config.yaml
norm: "layernorm"
tie_embeddings: false
init_std_down: 0.0
lr_head: 0.00516
decay_fraction: 1.0
Each number is 128 + 24 x the weight over its row's rms, rounded and kept within 0 to 255. Layers, rows and columns count from 0. The size above them is the row's rms in percent of the matrix's.

# layer 6 MLP down (transposed), 1792x448, rms 0.241, rows 1022-1074, columns 192-255
size [ 83  97  89  92  92  93 120  98  95 101  93  97 103 105 101 109 105 101 100  98  96 103 103 109 100  98  98  96 100 116 106 103 103 103  84 111 107 106 106  99 101  96  81  84  93 112  93  92  72  97  94 100 105]
[[111 139 142 155  87 115 138 100 122 147 147 105 124 124 103 158 116 162 125 130 114 100 106 143 108 164 142 125 114 174 158 119 103 119 100 135 139 140 125 115 133 146 116 147  99 153 120 105 136 147 167 147 101  83 181  73 119 128 133 105 129 110 146 154]
 [114 103 129 126 105 122 169 104 122 172 116 140  90 117 143  74 172 123 136 134 144 144 118 106 159 142 135 141 121  68 103  75  91 122  91 163 114 137 113 140 165 107 168 115  94 109 152  95 110 151 122 134 136 119 140 126 120 142 105 143 137 128 147 121]
 [ 99 101 131 111 103 142 143  83 115 126 157 123 112 114 111 126 113  98 114 153 115 133 133 125 108 119 110 151 144 113 108 151 134 118 152 128 122 153 162 137 124 119 153 121 101 138 148 162 132 124 118 142  90 122 148 104 144  70  96 135 148 108 140 145]
 [ 83 141 125 166 117 124 175 141 136 121 125 139 129 157 105 148 102 120 151 110 132 101 115 112 142 144 159 146 118 130 143 139 114 151 138  99 166 154 115 152 151 165 123 135 116 114 134 103 125 125 124 143 127 119  91 139 139 134 121 120 169 112 159 110]
 [143 144  96  97 115 115 138 119 138 135 141 112 136 155  90 144 117 149 163  81 100 121 107 117 133 173 116 103 181 139 126 111 115 130 125 128 130  94 129 129 121 177 121 130 113 116 131 156 118 131 154 133 138  82 109 119  95 156  77  97 176 177 148 106]
 [138 139 159  78 129 125 130 120 182 148 148 138 118 120 125 111 142 150 146 141 124 134 103 128 136 102 162 135 116  88  94  82  81 115  99 146 142 128 137 114  78 177 126 114  59 140 160  88 133 141 141 148 123 111 119  92 148 156 131  91 187 124 122 154]
 [105 117 122 163 117  89 131 134 123 146 120 146 123 131 110 108 137 148 131  96  79 143 134 152 110 113 159 101 152 128 142 114 126  77 159 125 132 122 145 140 123 118 152 141 130 117 140 132 109 102 126 147 129 116 165 127 111 150 139 113 156 139 122 170]
 [ 99 117 104 128  94 131 115  84 155 171  92 124 142 112 159 116 125 106  50 160 137 126 179 131 120 116 155 126 118 129 125 130 122 165 130 167 136  81 103 104 109 158 107 144 146 115 119  91 115 130 151 101  91 135 124  97 138 138 131 140  66 149 141 146]
 [123 132 140 189 121 107 149 117 165 118 120 124 150 112 116 132  99 169 145  96 114 137 168  79 112  98  96 131 105 137 161 155 148 111  85 128 125 137 132 149 118 124  86 109 144 124 123 107 164 202 153 117 130 145 151 129 123 177 120 133 128 160 156 117]
 [159 158  92 123 120 145 114 137 101 133 110  86 171 133 116 166 178 110 158  71 130 125 108 147 122 165 129 110 101 144 125 176 108 106 105 117 137 133 102 127 136 134 146 139 150  74 142 136 140 129 154 158 124 144  74 115 116 120 144 173 138 131 153 156]
 [ 96 114 161 166 108 125  97 126 117 101 135 106 125 114 126 108 114 145  92 160 160 121  69 160 111 144  56 114 141 121 117 158 126 138 140 103 125 162 131 142 139 128 135 128 151 130 120 152 100 110 150 119 127 130 116 121 150 123 152 131  99 144 108 128]
 [145 164 160 111 122 108 124 143 102 130 117 119 114 148 141 128 145 135 139 138 132 141 106 123  93  65 144 154 151 122 167 135 119 120 124 128 118 122 123 153 112 113 156 154 118  89 128 128 132 126 115 139 123 119 115 122 110 129 143 124 134 153 133  80]
 [133 113 135 117 121 132 113 130 132 137 118 121 100 119 147 126 125  70 140 121 148 155  74 150  89 147 138 132 164 122 106  81 150 142 127 133 106 138 117  90 131 143 125 107 124 152 124 170 128 153 146  92 154 133 127 108  84 134 122 136 193  73 145 153]
 [150 141 128 133 183  98 121 140 128 112 115 125  85 116 111 106 106 134 135 144 118 101 125 104 113 164 136 108 158 172 149 153 170 117 141 108 148 110 147 119 151 135 118 151 146 117 167 132  73 157  98 118 147 112 133 123  94 166  99 120 118 164 131 138]
 [ 83 114 107 115  88 139 163 100 150 129 120 134  96 147 111 109 138 125 106 134 146 182 150  98 122 112 119 106 128 110 174 137  86 140 135 147 143 123 117 131 105 116 128 129 127 109 120 100  86 171 124  99 140 120 127 111 173 134 133  90  85  85 176 117]
 [ 79 123 130 157 142 138 105 125 109 115 155 169 109 123  86 119  87 176 107 131 140 117 135 153 154 136 113 113 123 136 108 123 118  97 120 183 119 128 105 146 116  80 141 145 129 128 153 116  79 142 108 113 120 161 154  91 132 139 110 152 130 147 138 113]
 [147 170 161 161 125 154 127  59 114 139 146 138 126 133 144 100 151 162 153 157 126  81 133 102 149 132 143 151 106  96  92 148 166 110 153  88 151 135 159 112 153 157 113 130 130 151 128 144 178 132 150 116  81 114 137 118 130 102 134 128 127 169 123 142]
 [138 119 160 139 126 101 133 103 150 154  96 159 116 102 141 152 142 110 106 146 115 137 135 157 122 165 165 127 107  99 127 133  95  60 136 129 145  96 114 150 158 120 112 154 114 137 143 116 114 121 158 111 122 146 131 126 122 127 126 110 101 130 126 111]
 [114 154 130 162 159 151 141 123 143 110  82 129 131 117  86 160 114 108 156 118 116  89 118  93 112 123 118 113 126 128 129 132 150 113  98 119 124 122 146 118 124 142 130 164 131 144 107  76 128  86 144 154 106 154 197 104 197 146 143 142 117 139 154 120]
 [138 123  87 152 134 130 137 152  91 139 112 168 122 113 114 101 117 158 135 131 127 118 186 146 128  98 125  98 141 166 164 127 175 127 154 153 132 125 133  99 105  80 166 122 104  67  65 115 119 139 112 147 131 136 161 144  95 116 119 133 144 102 133  72]
 [131 131 109 125 128 110 103 127  96 118 137 142 130  71  91 139 146 146 112 142 151 151  77 138 151  84 108 141 147 137 133 122 129 156 119  99 122 153 144 120  74  96 109 141 133 167 113 127 125  93 134 123 117 134 150  75 127 117 122 133 178 113  88 102]
 [108  99 111 160 154  90 135  93 101 154 118 142 143 150 143 101  77 120 151 152 119  91 151 134 146 166 113 140 130 147 125 154 135 131 129 142 158 159 160 130 124 101 163 152 103 110  99 146 143 133 147 172 110 163 132  83 130 101 132 139 164 148  97 113]
 [157 150 116 103 187 128 132 149 146  89 143 133 162 150 148 131 111 155  98 147 154  99 145 107 164 120 116 138  87 189 142 123 115 140 121  93 109 137 144  71 114 147  85 118 132 129 113  70 114 132 126 136  90 119 155 106 107 153 122 104 112 115 153 128]
 [155  92 170  81 163 105 131 178 147  95 146 150 133 110  99 147 132 130 142 134  96 125 120 108 151  91 106 129  99 155 126 164 136 120 149 114 171 149 145  87 148 142 181 154 113 170  86 152  89 107 141 106 102 172 106 168 126 127 131 110  99 189 120 141]
 [142 122 152 182 165 106 138  98 122 119 191 123 129 137 162 160 110 104 147  92 138 145 136 131 136 127  84  98 133 136  68 137 111 170 121 150 158 145 105  63 107 129 132 115 152 140 122 152 153 137 122 126 142  88 119  91 129 113 126 157 116 135  76 115]
 [ 98 126 134 131 112 116 140  83 106 102 118 117 131 111 127 142 114  79 112 142 143 104 132 130 114 172 116 110 134 108  99  92 156 118 125 134  87 130 143 128 130 135 136 137 156 158 132 137 121 111 141 143  78 170 158 131 133 157 106 100 167 179 159 104]
 [159 169 143 121 152 112 134  71 125 123 138 134 115 134 143 139 146 162 143 114 143 104 158 143 126 117 111 152 141  84 113 101 128 100 154  88 152 147 156 101 158 127  95 144 177 112  91 145 139 125 126 166 169  80 138 163 128 103 126 148 142 122 150 129]
 [115 200 115 143  97 161 106 136  93 141 148 103 136 101 107 135 114 109 131 136 135 171 170 138 142 100 152 100 140 160 145 134 154 118 148 106 132 182  77 145 148 129 152 126 147 138 130  72 134 139 114 121  98 150 138 149 142 120 116 141 101 155 123 127]
 [141  96  88 111 147 123 130 129 158 159 107 116 134 152 118 147 115 145 101 161 171 103  97 156 121 104 116 112 149 127 148 129 138 120 145 126  90 142 149 177  93 108 106 119 122 133 120 119 152 114 125 118 106 167 146 146 145 132 104 128 167 118  76 141]
 [123 148 119 152 148  97 119 164 149 159 139  97 150 149 137  88  70 164 126 103  85  96 115 183 155 142 127 163 110 108 166 144 151 150 117 180 130 114 137 141 146 131 164 127 104 169 103 136  93 114  98 102 157  70 124 128 133 115 168 139 151 119 104 100]
 [165 106 163 167 190 141 108 117 137 148 128 105 133 174 153 151 137 114 156 108 109  89 170 106 160 114 164 113 100 124 110 111 161 123 144 136 146 126 143 166 127 152 146 105 138 143 132 128 156 151  89 137 112 104 138 170 139 148 128 130 146 124 174 119]
 [155 173 137 147 152 100  84  94 120 146 105 125 168 132 180 155 153  99  92  94 106 174 148 129 141 102 156 136 155 145 100 122 119 121 124  94 112 156  95 184 197  86 172 121 100 116 172 144 108 118 125 134 141 127 169 144  94 162 182 102 152 169 107 107]
 [133 119 120 131  94 108 111 110 124 132 108 122 163 143 122 128 149 148 141 160 109 127 116  99 131 121 136 189 150 104 120 159 125 157 128 140 115 136 126 139 148 140 102 126 152  90 123 126 123  83  88 174 119 143 100 160 157 138 136 120  90 114 166 139]
 [ 98 141  98 125 105 130 150 149 125  74 148 136 116 132 134 152 120 109 180 138 105 138 154 183 148 131  65 141 118  82 131 144 132 125 142  96 152  96 125 160  97 118 127 104 112  76 101 128 123 142 107 126  94 125  99 160 133 112 107 135 134 111 123 122]
 [117 124 115 158 103  94 143 100  89 126 125 156  98  97 172 152 102 133  71 168 153 111 166 112 168 179 106 148 138 156  92 103 107 110 141  65 147 131 122 142 135  88 113 123 122 115 125 124 143 127 150 120 141 120 125 116 150 127  74 149 105 125 124 135]
 [123 105 137  99  95  88 169 143 104 145 123 113 150 126 142 154 143 162  98 127 122 142  78 136 164 135 162 117 177 138 112 104 136 161  76 127 106  91 127 125 145 141 164 101 104  67 111 140 133 112 150 141 143 185 147 119 128 134 123 151 117 102 126 154]
 [112 162 126 110 150 135 112 121 131 131 130 139 113 118 100 132 124 114 125 159 111 141 130 105 141 130 133 103 142 154 103 118  79 133 100  96 160 143 122 157 152 122 137  98 146 126 171 142 160 142 137 154 140 144 109 101 102 105 140 128 113 138 114 150]
 [183 119 121 120 130  89 134 124 133 156 124 145 133 147 150 128 140 165 132 137 133 131 126 159 124 107  86 118 145  83  97 149 155 125 125 133 117 159 114 150 121 124 124  84 118  83  99 116 144 149 152 156 122 101 150 124 146 103 131 142 137 127 118 139]
 [105 125 140 146 122 138 117 145 137 122 147 167 111 137 131 114 107 137 115 135 109 123 166  98 191 189 116  89 127 130  94 110  95 111 138  92 130 100 148 122 159 135 121 136 124 145 101 128 124 122 101 125 153 125 144 185 100  78 115 135 119 143 127 158]
 [112 137 134 132 128 126 132 117 117 125 144 121 148 144 113 134 158 141 100  94  89  86 124 122 149 125 105 140  91 122 134 131 136 161 128  95 116 137 125 152 105  79 138 126 114  72 144 115 110 117 138 112 142 102 118 132 146 131 160 145 159 175 170 150]
 [151 175 125 147 140 131 116 105 109 135 137 111 115 133 120 167 111 129 122 146 137  76  74 125 108  83 117 136 128 160 132 142  96 124 134 102 142  80 137 123 128 110 136 121 119 150 110 154 100 153 150 183 101 139  67 121 115 130 143  87  85 133 118 127]
 [135 142 141 151 109 127 117 150 133 150 152 106 114 115 112 152 110 135 161 113 145 147 122 167 138 113 104 131 109 143 187 125 136 157 159 122 126 117 152 102 134 124 181 131 132 138 120 116 136 143 134 113  93 122 131 101 137 129 120 111 131 132  94 129]
 [155 117 101 111 108 137 127  93 165 115 162 130 136 124 102  78 127 149 116 108 121 123 145 141 130 183 166 107 152 157 116 181 101 144 148 109 126 108 149 114 120 142 138 120 132 111 134 119 111 143 153 124 189 126 120 107 104 127 111  98 118  82 125 111]
 [117 126 104 127 116 101 182 162 135 100  52 124 114 178 127 173 140 144 174 121 133 110 117 114 115 165 152 110 131 140 149 150 140 143  86 118 119 135 127 118  96 113 148 113 108 179 147 129 130 107  93 114 100 136 111 140 138 142 164 190 117 128 141 180]
 [ 58 165 173 124 145 121 143 118 112 134 141 159  78 117 146 126 128 165 149 113 151 160  95 127 134 143 141 142 132 123 124 169 153 100 166 151 152 138 168 100 166 119 147 163 139  91 130 161 173 109 140  98 152 144 115 122 118 148 139 111 122 118 170 122]
 [110  99 118 125  92 153 129 112 136 123 139 103  98 162 160 160 100 156  91 164 113 130 122 136 128 160 138  83 110 159 114  74 107 135 124 124 158 120 154 110 139 129 103 126 119 170  95 149 102 115 132 147 108 103 144 161 162 156  97  83 131 142 106 158]
 [116 130 127 151 103 143 151 101 117 129 174 106 141 163 122 145 151 115 130 117 184  88 124 104 122 168 122 141 143 125  98 124 108 125  81 101  76  93 148  93 154 116 130  91 165 100 141 159 134  87 151 118  95 154 103 154 124  93 117 140 140  73 117  94]
 [148 132 111 124  97 146 159 146 155  85 118 116 155 115  85 217 152 136 158 108 123 145 130 134 133 120 105 121 142 152 103 122 127 129 111 143  95 185 101 146 108 105 126  92 123 138 131 120 157 106 107  98 184 115  92 109 118 129 121 123 144 130 132 107]
 [151 131 112 134  99  81 170 128 120 157  91 121 140 128 123 175 110 101 139 117 131 110 133 168 134 161 115 120 124 172 114 160 185 118 119  93 147  87 146 138 159 159 183 144 127 132  75 133 141 102  98 120 161  85 114 124 151 134 131 118 110 105 115 128]
 [131  99 191 156 109 141 133 138 136 127  73 145 104 126  92 117 138 129  89 142 117 139 139 116 149 116 165  88 146 113 159 146 114 140 118 131 139 136 126 141 125 149 121 144  79 133  88 124 125 138 133 124 141 133 152 132 124  88 177 118 115 115 134 142]
 [129  93 115 123 180 146 129  95  98 101 150 127 128 117 134 107 100 159 142 142 152 120 123  78 125 177 135 121 143 137 137 105 130 132 134 147  70 148 128 131 174 129 142 114 178 110 150 149 118  84 100  89 144  80 133  83  90  94 132 139 112 125 114 156]
 [189 130 124 110 141 160 119 127 133 155 109 158 155 149 129 105 140 106  85 135 123 169 120 124 109 140 129 174 101 129  82  96 119 125 123 141 146 125 117 151 147 146 153 119 112 103 152 137 134 138 122 140 119 169 142 154 103 116 138 151 154 117  95  77]
 [140  63  82 125 157 117 112  85 119 103  94 145 114 184 113 140 105 151 101 148 116 119 155 140 150 126 164 142 119 128  94 152 114 132 137 112 108  90 160 141 119 148 137  82  99 136 135 162 126 122 113 127 141 110 136 111  99 163 128 178 141 178 117 149]]
# layer 6 MLP up, 1792x448, rms 0.124, rows 1023-1074, columns 192-255
size [ 93  89  91 101  98 118  98  92 103  92  98 104  98 100 108 106 105 105  99  98 104  99 101  96  93 104 102  97 112 101 106 101 101  84 108 108  96 103 101 102  99  79  78  99 110  92  95  82  95  92 101 104]
[[ 80  89  91 179 121 155 165 101 149 127  73 151 151 161  99 168  85 187 129 100 136 120 119 122 121 108 117 153 188 130 162 143 171 131 162 123 159 172 101 139 120 137 175 157 136 134 134 150  93 113 143 112 135 149 125 116 161 148 120  90 143 133 161 160]
 [148 119 132 156 166 147 125 113 106  90 120  76 149 157 140 128  99 154 147  95 127 185 121 107 139 134 111 115 125 108 132 123  97 104 137 112 120 139  99 123 135 148 122 136 108 152 130 135 126 134 116 130 102 152  73 106  79 152 136 122 121 145 141 135]
 [138 150  76 133  83 129 120 150  67 107 146 133 125 146 115 161  98 122  82 133 111 108 113 114 138 141 110 107 117 141 138 113 142 128 166 126 145 134  81 143 134  97 167  82 115  84 148 112 146 145 124 115 139 147 128 130 112 120 181 120 122 124 113 148]
 [112  92 115  88 160 119 147 118 120 167 122 138 142 148 136  96 155  78 124 123 146 131 123 113 140 114 127 169 105 147 150 159 121  95 141 115 153 159 133 132  98 135 119 133  99 128 145 138 117 107 100 126 124 137 104 138  88 115 157 133  85 124 123 142]
 [ 63 152 154 128 119  87  91 106 115 102 117 139 123 142  57 134 125 119 167 126 106 128 117 143 146 136 109 131 143 129 148 120 134 131 143 159 111 152 134 113 128  73 151 152 174 141 115 143 142 100 135  82 117 136 129 160 152 116 112 154  70 141 104 153]
 [138 143 169 111 124 131 140 152  87 137 145 116 107 176  99 102 127 121 150  67  93 119 196 128 167 116 147 113 128 119 150 144 162 137 136 161 113  88 101 177 145  85 136 111 141  92 128 120 133 143  97 123 124 100 138 117 113 145 123 132 152 149 133 125]
 [124 126 127  98 164 164 143  91 126 207 117  90 154 151 113 194 127 133 145 135 117 119 136 121 138 120 152 136 158 127 111 109 105 139 125 163 151 127 121 133 117 106 131 120 145  96 156 120  95 104 173 100 124 155 126 129 116 133 163 136 124 137 159 117]
 [148 122  95 147 120 143 159 128 108  81 144  97 121 130 119 132 152 102 124 150 161  95 126 186 130 178 149 187 159 126 158 147  98 151 116  98 178 123 120 107 151 124 142 110 102 121  95 104 148 119 139 120  89 163 139 128 139 132 157 117 124 145 126 131]
 [130 145 154  98 150  96 155 102 100 110 139 121 132 158 142 152 130  87 102 138 142 168 138 140 134  88  94 124 142 165 134 126 153 178 113 133 118 155 145 157 140 118 117 132 137  90 127  93 112 106 143 127 127 123 147 146 179 116 116 122 104 155 170  80]
 [118 147 129  95 182 111 128 155 143 192 147 170  99 122 107 160  92 140 112 105 124 103  89  84 140 129 128 121 117 112 133 107 110 113  98 156  94 115 111 131  91 134 124 163  97  78 123 127 141 126 144 134 100 159 116 135 177 125 148  92 101  94 122 168]
 [115 108 161 140  90 139 162 124 146 183 125 122 126 127 161 122 163  91 125 156 171 122 133 161 138 117 145 157 147 112 138 139 122 131  83 108 135  84 133 116 132 131 147  84 143 149 126 105  89 145 123  98 144 132 180 103 163 100 163 121 127 128 134 135]
 [107  93  77 143 150 116  82 106 130 144 141  78 147 134  89 142  86 103 123 107  96 148 111 100 113 150 105 102 123 145 123  98 139 140 141 151  93 153 141 146 145 150 141 154 137 189 133 131 144  99 104 123 116 147  73 140 138  97 155 160 162 115 129 107]
 [117 157 121 144 126 185 138  87 103 119 109  87 149 161 140 145 127 140  98 140 143 108 160 148 142 139 133 115 142 145  78 175 122 117 100  91 119  76 141 136 139 147 159 124 127 148 112 136 156 170  82  88 128 135 121 108 167 123 125 148 100 141 115 114]
 [151 108 170 119 128  96 131 138 126  73 165 138 119 129 141 120 124 138 138 130 148  82 166 119 134 116 169 175 187 113 111 104 132 141  86 149 142 159 113 137  99 112 134 126 114 133  74 155 138 128 149 126 119 140 146 128  85 103 100 145 155 131 101  88]
 [128 109 113 165 126 127  89 112 124 105 152 138 127 134 128 167 151 168 147  92 115 117 142 128  89 102 103 132 165 122 108 147 130 145 121 130 108 168 135 109 146  91 126  94 148  91 120  89 177 147 129 153 190  77 144 104 121 133 141 107 163 138 123 127]
 [128 127 164 187 140 132 101 119 146 172  97 125 130 165 159 154 178 150 137 135 143 136 113  70 166 128 112 143 117 116 121 115 146 157 163 141 123  81 150 132 140 146 125 113 136  85 120 118 189 108 141 143 118  99 148 118  94 131  87 126 136 118 120 148]
 [123 153 124 171 165 185 164 123 123 156 109 116 141 109 176 144 131 134 104 142 111 133  92  91 138 144 142 174 141 125 116 135  88 108 145 142 121  99 142 197 120  64  89 116 150 128  94 129 110 113 108 147 160 123 116 113 121 122 122 155 128 128 119  96]
 [144 129 118 144 162 134 146  68 129 140 153 111 179 119 124 166 169 124  99 188 117 144  92 138 125 145 141 171 173 110 129 126 151  90  93 126 139  98 165  88 124 133  93 116 153 149 149 137 129 148 117 153 120 116 114 120 166 128 116 135 148 109 158  85]
 [101 152 128 140 146  76 125 126 146 105 190 155 126 144 149 168 152 135  99 180 127 128 129  88  84 123 127 126 153 136  96 164 149 137 123 105 131 160 134 135 132 144 127 143 123 150 137 156 119 118 122 117 113  61 159 141 129 145 158  93 162 143 170 118]
 [131 105 112 121 113 123 101 155 132 196 145 140 152 135 118 152 154 140 122 133 160 159 119 148 115  91 108 155  88 131  99 125 132 118 124 124 136 122 148 115  90  97 109 156 145 110 133 102 121 109 122 121  85 146 100 176 123 152 115 155  99 113 150 103]
 [146 105 132 176 117 118 145 116 164 110  94 139 130 173 146 109 111 126 137 132 115  95 105 153 129 135 121 124 143 134 111 102 158 173 115 147 122 156 109 142 138 155  64 184 117 126 163 101 156 132 134 141 102 130 124 118  93 149 119 122 159 103 139 143]
 [110 146 123 141 152 153 205 135 143  51 117 137 116 125 104 193 117 138 124  63 120 134  71 117  73 120 130 129 151  96  96 125  91 123 144 137 140 100 114 181 141 134  92 141 104 133 132 190 137 105 142 142 105 162 146 127 124 113 158 147 149 100 131 145]
 [160 159  90 122 145 124  97 170 123 144 138 108 145 116 135  94 118 154 139 136 120 132 104 103  97 110 103 134  85 127 137  93  74 109 117 112 141 128 148 153 116 126 112  84 121 147  91 166 115 141 102 153 115 145  63 109 110 134 139 140 144 111 111 144]
 [145 116 149 149  99 165 136 144 147 133  87 100 103 136  94 120 145 127 132  88 122  63 114 114 139 106 134 140 129 164 143 136 119 115 137  97 145 108 137 146 133 147 156 127 112 129 124 124 126 134 132  99 105 133 100 135  81 127 153 124 114  86 134 158]
 [169 147 124 125 147 142 141  98 105 178 134 153 117 125 144 136 136 143 154 171 137 137 137 169 174 135 187 121 101 125 136 141 175 158 107 138 145 102 150 160 151 107 128 111 120 137 155 131 149 110  91 135 129 122 124 160 127  88 198 165 112 123 141 211]
 [157 108  95 137 152 147 114 159 110  94 128 136 148 149 110 143 178 116 148 101 120 130 118 147 146 110 142 136  85  99 105  77  99 133 144 145 104  87  99 106 146 132 151 165 104 127 144 122 133  91 143 145 124 159 104 112 137  94 157 111 139 162 160 165]
 [135 123 114  91 106  94 130 115 140  70 119 149 129 124 170 132 156 146 145 142 115  83 100 153  98 107 141 128  97 172 110  96 158 129  91 124  83 188 143 144 125 101  95 129 121 115 114 147 169 113  73 146 135 111 160  87 132 114 134 176  97 153 132  88]
 [ 93 144 136 139  91 134 128  83 124 157 111 140 151 156 114 131 141 148  93 111 156 103 131 127  85 128 127 129 174 178 117 125 134 126 139 113 119  93 105 156 159 165 167 113 104 118 122 114 127 107 155 107 169  90 130 105 101 122 152 163 126 125 161 167]
 [162  98 146 161 137 174 110 130 121 126 142 117 105 123 105 141 125 117 124 113 141  85  97  94 109 152 119 142 145 136 102 144 126 122 165 124 108 122 136 104 162  95 148 155 155 140  86 157 102 162 109 140 138 117 154 127 127 135 139 153 155 129 165 151]
 [191 112  75 103 137 132 129 141 147 199 108 110 125 161 118  78  95 136 114 140 134 117 127 127 133  91 105 134  96 127 145 149 101 107 135 114 120 116 136 105 146 147 146 146 103 111 142 102 105 141 116 111 115  99 127 137 113 165 104 126 157 101 154 165]
 [162 129 115 170 155 150 111 156 124 154  98 114 115 146  69 145 153 102 105  90 115 151 138 116 145 109 109 128 166 142 147 122 143 141 143 125 118  98 127 181  92 147 161 125 123 114 135  93 114 102 141 157 107 156 101 111 122 104 174 130 165 174 145 171]
 [120 110  82 151 141 117 126 132 163 162  87 128 150 117 160  76 107 143 149 158 126  96 106 148 139 145 106 135 141 116 131 200 121 130  99 120 159 116 132 130 192 136 103 113 125 164  90  88 101 112 106 183 107 148 179 152 101 148 148 114 112 111 135 131]
 [100 122  83 128 140 152 112 139 133 128 152 132 129 161 164 137 112  91 112 108  93  90  86 163  94 142 118 180 158 138  78 112 136 128 132 140 161  71 129 154 154 120 141 108 150 148 127 139 117 113 137 119 155 184 154 117 113 150 125 101 138 118 135 121]
 [120 126 144 129 163 185 108 139 120  87  98 134 148 141 114 110 180 101 175 132 157 117 133 129 145  95 165 142 125  86 138 148 114  89 101 130 122 174 133 120 120 166 164 118 122 126 158 136 119 122 119 119 106 152  91 148 139 124 120 132 137 148 120 150]
 [102 123 132 133 155 107  87 135 129  93 129  97 164  86 112 132 127 142 134 110 137 168 135 145 141 121 135 106 138 139 131 143 134 133 109 133 113  82 106 128 164 162 152 101 134 134 121 117 101 108 135 106 118 189 104 149 100 123 102 134 137  63 117 195]
 [112 154 112 106 151 176 139  87 119 150 143 156 125 128 142 132 120  96 108 111 123 137 102 170 158  96 132 116 119 122 134 134 143 152 108 140 167 136 137 151 144 103 104  85 153 140 148 137 136 135 116 161 162 186 153 112 129 123 118 105 155 150 113 156]
 [130 123 126 136 107 174 110 101  92  91 146 104 145 108  55 101 145 103 152  94 115 124 120 102 123 107 168 135 146 108 113 105 131 120 102 118 108 103 111 120  93 138 122 118 127 159 133 148 102 121 121 141 147 104 145 119 135 121 122 141  87 171 148 129]
 [124 159 107 142 128 137 108 116 114 163  93 167 161 129 126 129 161 108 135 134 131 120  99 173 127 108 120 117 125 138 146 126 147 142 115 152 131 125 143 153 135 153  81 121 110 183 160 135 111 128 158 150 120 153  77 148 131  96 128 150 109 132 152 113]
 [128 112 126 177 129  92 158 113 120 140 159 130 127 149 147 148 135 146 146 141 139 112 126 139 153 148 102 125 125 150 133 139 113 106 133 135 104 129 160 144 104 105 101 103  85 111 131 117 110  83 121  97 105 141 121 149 115 106 104  85 128 150 187 129]
 [165 146 112 156 119 147 135 147 113 135  85 140 101 141 104 135 146  96 207 114 131 145 138  95 106 133  99 151 137 148 101 111 167 149  45 141 108 149  94 151 148 132  91  96 125 124 122 150 116 141  92 101 134 122 153 140 113 148 106 120 158 109 138 107]
 [138 145 101  95 112  71 146 156 111 146 138 150 121 117 118 154 136 122 163 149 100 129 121 139 127 112 181  91 149 143 147 119 131 135 125 130 113 148 143 155  98 138 117 169 106 102 164  91 151  95 126 135 139 130  74 110 102 126 112 140 113 138 189 159]
 [ 95 150 147 142 127 145 156 150  94 112 155 154 143 107 180  86 167 123 152 116  91  76 139 145 106 145 136 180 143  98 107 109 120 127 150 115 136 142 110 149 124  95 137 134 130  98 169  98  91 111  96 113 110 158 121  96 124 127 140 147 126 171 118 127]
 [195 127  90 129 153  78 150 127 136 164 142 142 137  92  87 123 154 105  95 145 120 168 107 120 123 117 144 128 107 143  92 122 109 109 164 127 122 127  89 125 156 143 101 161 113 126 142 122 131 128 107 139 133 158 186 111 148 113 150 139 149 135 164  99]
 [150 140  90 120 195 130 121  85 105 115 105 130 125 145 113 145 111 151  90 112 145 146 132 168 117 118 106 156 171 106 131 159 163 136 158 133 127 123 116 133  97 159 152 127 100 113  90 160  85 136 156 127  68 113 103 107 145 145 139 115 145 161 146 149]
 [ 94 127 113 145  82 122 112 154  98 117 122 181 153 136  90 141 128 112 127 161 143 104 147 123 143 135 127 109 131 130 161 153 116 129 115 123 121 131 150 124 135 157 133 124  99  90  89 153  80  80  63 158 107 108 154 152 154 137 106 101  95 137 108  95]
 [104 120 129 125 115 122 128 144  86 153 170 117 145 109 167 164 146 115 138 128 136 118 119  85 113 142 123 155  97 121 150 130 144 150 119 156  92 124 109 119 133 115 103 122 132 110 138 125 179 192 150 123 143 175 122 128 133 109 110 131 118 114 124 151]
 [124  83 178 164 133 146 100  88  97 100 113 127 168 115 124 101 121 135 129 129  64 145 157 134 116 141 110 126 111 134 119 126 117 165 142 149 119 111  88 141 127  98 116 128 148 112 140 142 132 129 108  96 121 121 160 140 150 147 125 112 140 110 182 139]
 [128 125  95 121 112 168 103 106  94 103 117 131 143 109 128 103 104 118 140 150 123 110 132 121  88 138 112 108 119 118 190  90 116 151 110 124 131 192  88 126 148 110 105 123 157 102 174 102 136 141 120 147 124 126 148 127 142 134  36 123 104 137 122 104]
 [127 128 194 140 122 153 103 150 154 111 122 123 155 140 109 154 102 105 116 115 111  88 191  87 168 149 159 149 107  97 106 152 117 141 104 172 106 125 152 149 117 108 151 114 160 211 113 127  98 126 111 134  93 142 122 128 130 164 108 118 174 193 151 108]
 [142 112 138  87 116 152 103 120 109 135  95 145 142 113 147 135 177 115 119 134 167 122 173 125 152 154 157 112 117 123 123 100 108 139 113 136 134 156 135 166 147 146 115 167 152 144 146  73 154 124 117 137 114 115  95 152 144  82 114  83 150 100 112 175]
 [125 140 140 128 149 140 158 140 116 144 111 167 112 122 141  90 130 122 108 127 116 147 124  96 111 131 139 102  92 164 133 103 142 155 120 144 178 125 105 145 139  99 156  80 166 107 151 120 102 196 148 126 165 106 169  96 123 149 117 129 118 170 110 108]
 [140 143 139 158  83 121 130 119 120 132 105 114 125 132  89 118 119 105 142 157 107 141 132 166 121  70 136 118 131  99 120 130 158 156 101 145 121  98 105 159 143 145 147 137 129 177 108 148 110 105 118 103 132 150 140 152 121 113  92 123  94 150 146 161]]